{
  "num_hidden_layers": 8,
  "hidden_size": 160,
  "num_attention_heads": 5,
  "num_key_value_heads": 5,
  "head_dim": 32,
  "intermediate_size": 640,
  "vocab_size": 2048,
  "hidden_act": "gelu",
  "norm": "layernorm",
  "norm_place": "pre",
  "norm_eps": 1e-05,
  "positions": "learned",
  "qk_norm": false,
  "attn_scale": 0.177,
  "bias": "all",
  "tie_word_embeddings": true,
  "parallel_block": false,
  "init": "normal",
  "init_std_qkv": 0.0218,
  "init_std_o": 0.00544,
  "init_std_up": 0.0218,
  "init_std_down": 0.00544,
  "init_out_by_depth": true,
  "optimizer": "soap_variant",
  "learning_rate": 0.00324,
  "beta1": 0.95,
  "beta2": 0.99,
  "weight_decay": 0.033,
  "lr_head": 0.00553,
  "max_grad_norm": 0.5,
  "warmup_steps": 200,
  "schedule": "wsd",
  "decay_fraction": 1.0,
  "decay_shape": "linear",
  "final_lr_fraction": 0.0,
  "batch_tokens": 16384,
  "max_seq_len": 256,
  "doc_mask": true,
  "z_loss": 0.0001,
  "train_tokens": 119600000,
  "max_steps": 7300,
  "dataset": "wikipedia_en"
}
Each number is 500 + 50 x the weight over its row's rms, rounded and kept within 0 to 999. Layers, rows and columns count from 0. Numbers have three digits each. The size before them is the row's rms in percent of the matrix's.

# v: layer 2 attention value, 160x160, rms 0.128, rows 145-159, columns 0-159
# o: layer 2 attention output (transposed), 160x160, rms 0.112, rows 145-159, columns 0-159
# up: layer 2 MLP up, 640x160, rms 0.139, rows 0-4, columns 0-159
# down: layer 2 MLP down (transposed), 640x160, rms 0.107, rows 0-4, columns 0-159
v145 118:529476523437436567545466515439533531472516503541455455526504470461504409472542491415485540561469551487539512446500517525537410537453449568398495375424509431467358491456533468414512565447464449529578487600453575523489470418480479418591515478480510518568511524539470535500491544546510406530431414534476569489570542493475451584475554529541597431483609504418524533446562524586454530396557606577463512506539515536560525478553489503503518500501503458482487561513498595474445531510462512
o145 129:493466455497429493477569538448457519437499447578563514517531557629507553572435472559497514597460456529518486541576513489458488485389476474568427603584551459496549470511610494404483492517579592486352466440554457490483485542538506493542442508483468568511548465502527554484463456557504525421544468481564490463531519439517454499581472466386511520547474433542430494490501489476473506601523434544493526499461454483445475458481532537519490536413465555542501349617511483504489449434564482
v146 131:516532555573541541493526617485537526466450542501467466426507467561486565486393484503553557526513527436417522526479445462505601517494556419499502512513508400459514538515519537510558510530593511586536456481532477486473479473462498537436516455509522551534513592494462578491522419436452546531416562511531457443472489460473444557413480424538616436529547540477503445445492492481466535494480419402506464523499463556600550400565457576541497492488526523518397554495427531394598445390583565
o146 140:496525488495496497487508432461489505556454485545480543602581556444408527612487454554483466563460515537575503474561514565500410487570492601471505424383525512534574466481513541466465417588355514503424542485572547498518497482560591542389412485504459472511475437498508460512488546462511548488541381488555499490486492591574514574526562454529423433446520473515558563443562502503546579479421477533479478471449482477521500566500525512384438477587551476505497476435502514502429500429426501
v147 115:492446408377555475589574417580567495482535524514530482414572507458540502487436511491417487519547604505506480415492541477597482465542487450508555523570484436453437561519449500441603443440457512542533487512535480565517543409551433529541521495482499444547518522470471469451469613575452524532473546555469563519453482489523465477517465548408462462525466474561467443529469366516443599544554439488486496541527498631500410515473563535555527496474469584500521497506580565419482572460506475
o147 121:549504586553506555534525510463523539555401481536576461476387511439545481614419494559626561588450541494446420508452452516357461504539511495481551488548535513542454448572480511516501478497513584469460522570459419525527409558490510440518515488507522454512485451561517466454523494488454404424498553452495446529499426366491515465602517438601452491510494454583479476464514548557499468487497583480529573496477519399460441514507455491527482477516582386504539547542508481508588493487449437
v148 114:508533506486450448438474507492509529515503505415527510531520543448567453527518464521516482526604455607547488457541566573518526459576523474619565520503461545360562518472501554495504407485632621548435502535510457474468579523515475530557476403443477488470416552457516468397496501555535542471447517509422570507581530448485469412467551432483561536579454530463471431488565526568489546546456534488526528531480471462490481453496528656513440481572532427487535547512435485380535484501474499
o148 119:496455403460516591483485455438560409444497550527448551527429557486601541422501565442602545538405582408448464596409477462540514430517490495475483492422527555467496523529552449520507546503438499539534475465507599506471557476483533458502455545526484536513562491560558443517465422568553472389435516573487483527437439552485554490551590586493522490529598550514560522427469482545462334530476557525493507498494515510455525495525506421488443494554517445538427466529498548568415465486493533
v149 119:553515463448428458493477519534498522395443498517546476536491513552518583494575485503430518592422487498406529468493465503386526477471499519485447444444462454517477438498369498500562568514434544521533338466545474471540516392540473510430550420578447536521493517408481589496448562514533459517495402517571547511527530438558525470513538544511501427463444568575530630442482513530503530465526630446485503491534466555560574436510490500504616497547539478508525448403493550513491478546515512
o149 124:468445533514480490428577508472464478489567559512465566513613431462471438607477562461534511518508494495552496517558504523602413515463485375555536426532545566525630505494501511503428525545548408510490507477496495564509498527512479481513564544492555520524389415590529489463569518516450496460533447557395546490443505564474558529500477436443415540537508450473533506573471580335542563526527469421438525481452507390553381502456499472522462540507543453412499472505483517528480564475486496
v150 118:510514580533473464472566484491530466398456418555476492459560513499527510555504465459566594381508538523506394507540470517623494514544583558473510515431561523473445594445524371517475501484544455551549435433516520477417555460463542582577492381632487516505551471524540510401515483578547459570471446473530480456515540514442435451497485488412488478529587589438556482453433468540506441468439485503538505567519469464603511531540431488523415506578494510549453559541463510493510514511517498
o150 127:517473550508556474440466544500534467541614478490485526539454537617487538416517537466489500519503510501484554473509476434467435546477486518538565450553575516481566499502499539547541489563390537507428535527434588545469541442529562443365439418474560529464528488508451478562418546420508434518532579470430448512406478481604544583498473520515533498563437416536497529422573491510545485587555450432470477476549621547424436399448483511486508523471514486613449423464553463511469476523438466
v151 120:502532538469549441442433509515468504496453515471460479468474452556519522529605469546580499441551542527428486416477391352371508442524479434496585506538501557554452387555513556499530463418565514509462460462494460584448413525533533434475500618512515521517501519544475518580542461533440513489494474469577537519535400545513542455472478550520436522573500481476459507556508566469467403448469491556455491534433511388494469562571443396502535472486446435490414572579521525560531546549516505
o151 121:466487515432462533476495453532514484561576462526539429602498469482528533472417428421453439434471504476538477550536523525574510562484549500499528416470438384512482649409425456502580510546575521548549435566505549533522589530493473472480559537456508407504552477515553476495422502448533531556430582557552438390442484522560482587483414484508489428404474519459461568549502519463482578543545480556554545516551612456467486525496504462455505570501468547478500516489447488449467420393546508
v152 118:503479488497477511540477457600623438476510482490495510556555529526497541451527526500545573545463463449556550556515602522503527618494542395514433371556449470535521513529501459518564463484494468417488524433483429480518580509500527506515483486477564495361504387506451436495572474464497522624487486603565402522448579519464553558562422489384496585417526481564449438404486508458511488421595507488504516567575560491500540502520507461523539443502480487503549482550421493480453531480474504
o152 118:482544460471526416476478569456444522434539467481550581472511504551498523543581580497448431483458404555346557466476568561489500460501504565408526486433497518327628481530572515522432490481523511487516533607452536555492479540450401497491487582508439414566460484478494566372468468480402507441567473480453577499505475492517451576491520451572535492527516470508534492466397470495568519523465525540476547514507510534518476483538426576519589477515589509533468504524478506467496445579521535
v153 119:496385442466481462598534482405557551480565570469502454456522556490508428486422421562574493468559480497458491515460467404525519406534595480480480415501578473412516534441550493486515557500428603573460412488495559515484514463418544470399469527493515476496435578509581485529447441498565488542568531520498500513573605427574485472496485457489514521550539490473534579522507439514423550495588530474499579521589456490539453560500511419516559472470511485496475455385503453386525482510419487
o153 123:396481481539538479479503461521484487536473555466449462509433526516547523515475498434494531444528445512552490484453508644502521640439530485404526459464518579577532564513512444540446433492514507446440426510418524484431519597593530529455504478451488563513535466446403461492538513525515471458488420518545461533420365477518528439422500491489501447462526601512558424523529562529483531637538466545454505422410508488469465566507558508583437575454544462511551510534533561600478493595527523
v154 122:485632495482522471560513501365495529542494555582520542506455495536474390391459589491438591570505465505475551477565433541450444448464466424519480446470537441481533480508446583549476503525441506588559440578450455453533556485501498429508556475411502477543424493559545420473526472542558406563483476480547484487488548486501458518529509529479454501378415443496479463524639535484512497498475500464446576531591441549496529526474527466557556535609529408474537489561459420460475463478460502
o154 127:527487433558483425471429527515581484419389414470462498508519487506493445560561474493525522441510541487530516554434442498458545486524547539560485509556447580500482581513629484451446518515543516429472457451528471483464598551441455549531535494531549421409537476430460505497495605500556521489466477501412549465530462593528495569480516453534481564511530575456457485473416465531519443511590482603494420488404447421507585512489445508576517433475678552473433477490533535511496488520562439
v155 123:442371585535451499505489516442478480508565485495522547445540502397537483544492512428532551467468508469424462481469499461575418496463523479471536518593545466473607495464508542455500556456525424444518511456480514466473498523487550486542563575482535394468529504452582511528507468544405493423515503488577456585539564534451553647501599491474478442520531490424507495586390527501390394549501523474446459531563491464498545457496434538456488529409497599557512548482561487413529460423524414
o155 136:489515516403432455520407467496425524488468579474490577522465445586544492571493485475441456563499494465575496415507459447432592511509502531532511549510577477495430536509523455541438429513506447553447503543530514530407491448552505529520480465537450613454582515482477499483499498557432595587479544525513469515478402456606489427480537481533421496411454501532485409474565468436579595386528558464630514529487517512438530478502583406584472497504484505521503442535555517543440508491540608
v156 116:482470511516494498480560447472493579486480493392501411518548450486498588453567575454424553567479519359499593481506561481562500421517531502449474502536474496417519479468566460438401495471461484460508398563471569505471540505475474583483501527468523527530507493575520506477435470494505458509438458498543524480543535490486597485466512507545481558500488521416457509499507445508490483677496611506555457473521421482629447424480474559479463423527441455495504457518447537577634639490534495
o156 124:514550498532478458523486424424467465418522496556459499443479565516453487538495460532517608462538422547492452451495432474560438490465436508596376490520516491513444411481508468508502558441515466432355566516507561539587541540609400470516501483608581467516486525481497480544517474485466504511505509467490368505567386505456437454549508447501543484485447607567579452524375566469587538540519486459492574537524484489520516575500479499439558603573498536522469475561546547470478496480529500
v157 124:505513541469486465500505545416541445512556455508492596523557499574437423472414463598606517480546495440599553532457471422449486542490467465502477551404481443476505563484514523479531473508575444386515516528486587544458463536467634349546452554574539409512573570566436508538567441521461531448523592519416441493495433492521516559478496557441440536531501380569531531466506491502505493566515516429514543502458480477519495483433551508465490573405472462496498536577475499534464523425536474
o157 124:486521464529473490523520460559486547472464496439485501503454521480409485492558431420437494518467545570392523452535568528489558556512553521472398585512548496539546479572479458457470579502523549533568384495471507448506514562370426588387386464504503642540457522414520423455493552521565538485502507477579469508535553546479595466446537464503567445543475516580435465447468500463473618463485544572506491511607544495537555521469519478426452578483558502518421492504528471466479500561447505
v158 113:400539466490500552545577448419570511470392405564494503504527554441530470559556508490535517394532429613424540442537523586479544569466516523447509410397477489520435494514529439498532555437513498440480478476611523487399519482574532538509539519502466527566527492555534560460489566607503517469588496450443481555474578495488508485513485447472523506438478497527466571429500504520431520398450505498526460545440560460567540518638611474454587454497457567533552444553513478534524531497460510
o158 114:481501478454498408466551579444461460538538531544563486603499417472497477409601547515485478571387537470544390565585590532501505529459518491514454542508575581517545542527485576469493474497516462586501404479442506514508500586430474517521479484534539429607534511495448549447488417415496588426470501442417462493500437527517490523477469520548518475530545368499445495526489559524483500446577422412530500538580459496451493464530480482592443470462565483592528511536506527490569497402418539
v159 131:521598507542477531562579452448530458469495426503495543476410515555574457453468560534501452488536504568586455446536458536505537495537597575494559596471522443448507575520522517464484533542503454485558560589514439511476429462441471469469499520536485510565550484552454479480476459510539576467534391548441434461549527498563467479370454482512487484369524486520508552503507523504487538526459493384549603479366527505485470517575610466543433548456514504594570511469478577461636526493473528
o159 127:456421502534570501501478562444434525542545506501535471571556506460552505491450502516525464494569439439420515511530568439519468538554404500423411441535479625645433477549447530519473400476462576537492454394459503494504599558505483532544467389495543540546496457475642458520551460540447464420433419520461552436527431559560559560476522566465559528493437451571474503498583481520501500411511520546450466504513502546508567540461407526521500460498471477452523524535548474465534543479543415
up0 110:601563511443432464432557560403543448458381499583528532516480509521487508507463485464395451475501456456541418504515551536383478531498496581610498480557470502575552651530512530506509514510446618485469537542548460450513500532469570524423527521511484544508538470521437496581511504453489523524489534445504513525600514492461545531351564478510512514535498630499506504480461403522503471593533527514436505336482454540520534503482463530520490442572442445459492422490499481509545443500525536
down0 116:464494506516573492446496474508471557485445405444472481458462409490457532495585538428526538475557543427585469636477536571522552511510505475437554525491410521525480411430620490559485628431507507536506455543504470528452456422455599538523506455510513492543548460514512484450464464443485437528469552574568459391551522506518489484570489525461532528512492471566476440414524440529536492490548537501477493633454435547536454495507560535501597565523538472621531571409402551477428509527512473
up1 087:574643478543372516524529480488531507489453578502441514467488537501460578485547456438462453488558558543447447525472493503534414530464492493531433499503563516435528506501523554424412447423407528468585459443540536480515458511506531522418552547508497466433460512558526550555487638524481560518556539527522528540604503512451565390502467449515565512583492442472484470461551471595490472469540545452338505471576571466496603437472455537462576501498527489512478518485491550442549526513428581
down1 096:453411547434500568516459444480516565539559524481446532555516500485474501427532524360487587451494491482594416454537470434539558489560513522494590441453461506500399545458489470426535495498594431465409537439498447487505619418560474460503468649411488503504518437417581520516464484522472492576523367504489395475502527531510492413475510498561488465544559521423592523499532466488535518414489493532501506542463518436595454475528482467497488503437557533462521442553508485542537465527546421
up2 088:564535489512528548453488530520622385461448496524545553578484609564405555420478474555463501453552431519461541510513475477477455584466457528456407429470536545422525522493515528516504487514505501357533544548503447487623532484484433575448588521619572439504500533518457521466459522498475522558498566402495515566505509451479457482528536545465479538529543502537426477454579535550504540544496452602554455475496486492525638526440496512434432495474589543496610583471525516541477530525453474
down2 092:495428460486422542512437484484569650532457470524490495441545495579527508503441516548603426540501505547504471456496512600483534552533572519470446460441516538416518537475483513464506491416459492612475503554564563424468503502497464441582541558471483589552540561548527515407601572577527455466462527529453476463459512490508498541441588497526446447504420475447522588500465481459451540475487594468442505635428514598456548442468510578530560543498497365485553554485458488537509512460505544
up3 107:562492537535475507528504458483541553547455485466547413530535483535477530424511421389469499428511458472513484484464437484413435615485478523595510465546514521486487514526507418487520492522532435472471523566519567490504585522602485462440549563560512427507560473482505490492449550555585568454469481492497454558398397503477496505539524500535511497422542380495409442539462468575444475488488498485602604533445491439536604472546549571463514457362412442535464566503412454431490521490586518
down3 093:538551531525562444421435496502532524450593486522448504638513462470397524524534488413534466480536430504533499427516542434466382449517570524536495640458517539508498386439461449514477590402491440504557516480562571486450558522523470525476508453490465502529443486559554553539439570561454479528517497533448474420489501542476501503562595510490525546404549553543531456477581551486511443510537467454517498546520450549476468527637539550552504459385520521550540560449543552544498603441466498
up4 081:478471444549479530549432490475568545517519497490508459510502429505429563404499509469472518476535534535516505478606515521535437510507494559511516577445464567469467471484537524554461523473639474460427437461495495531500563508424460419640417544399485505446555476523486509537449515471463569533469479581425467550504448495454580501490487534471485450558404400617491460450476529366461534483458503513544506607445638491482450528536467525495364467510444532561530518453500593508558517556523472
down4 105:611516466408496409479474320457492455493524457484475542536475428465502439563539517534581484540426415498522509573487448511428513480519417485421442483507466422452536507480538438486549463537463499474418533391576560540520409475529380550423533439528530508455405529469447448420445495503527534464420548454500494513470432477561441513531509511516497560504572514442497481511493492564544511595503564512398509551469437516513494437438487445449497485546587518443499578491536530479457560534475404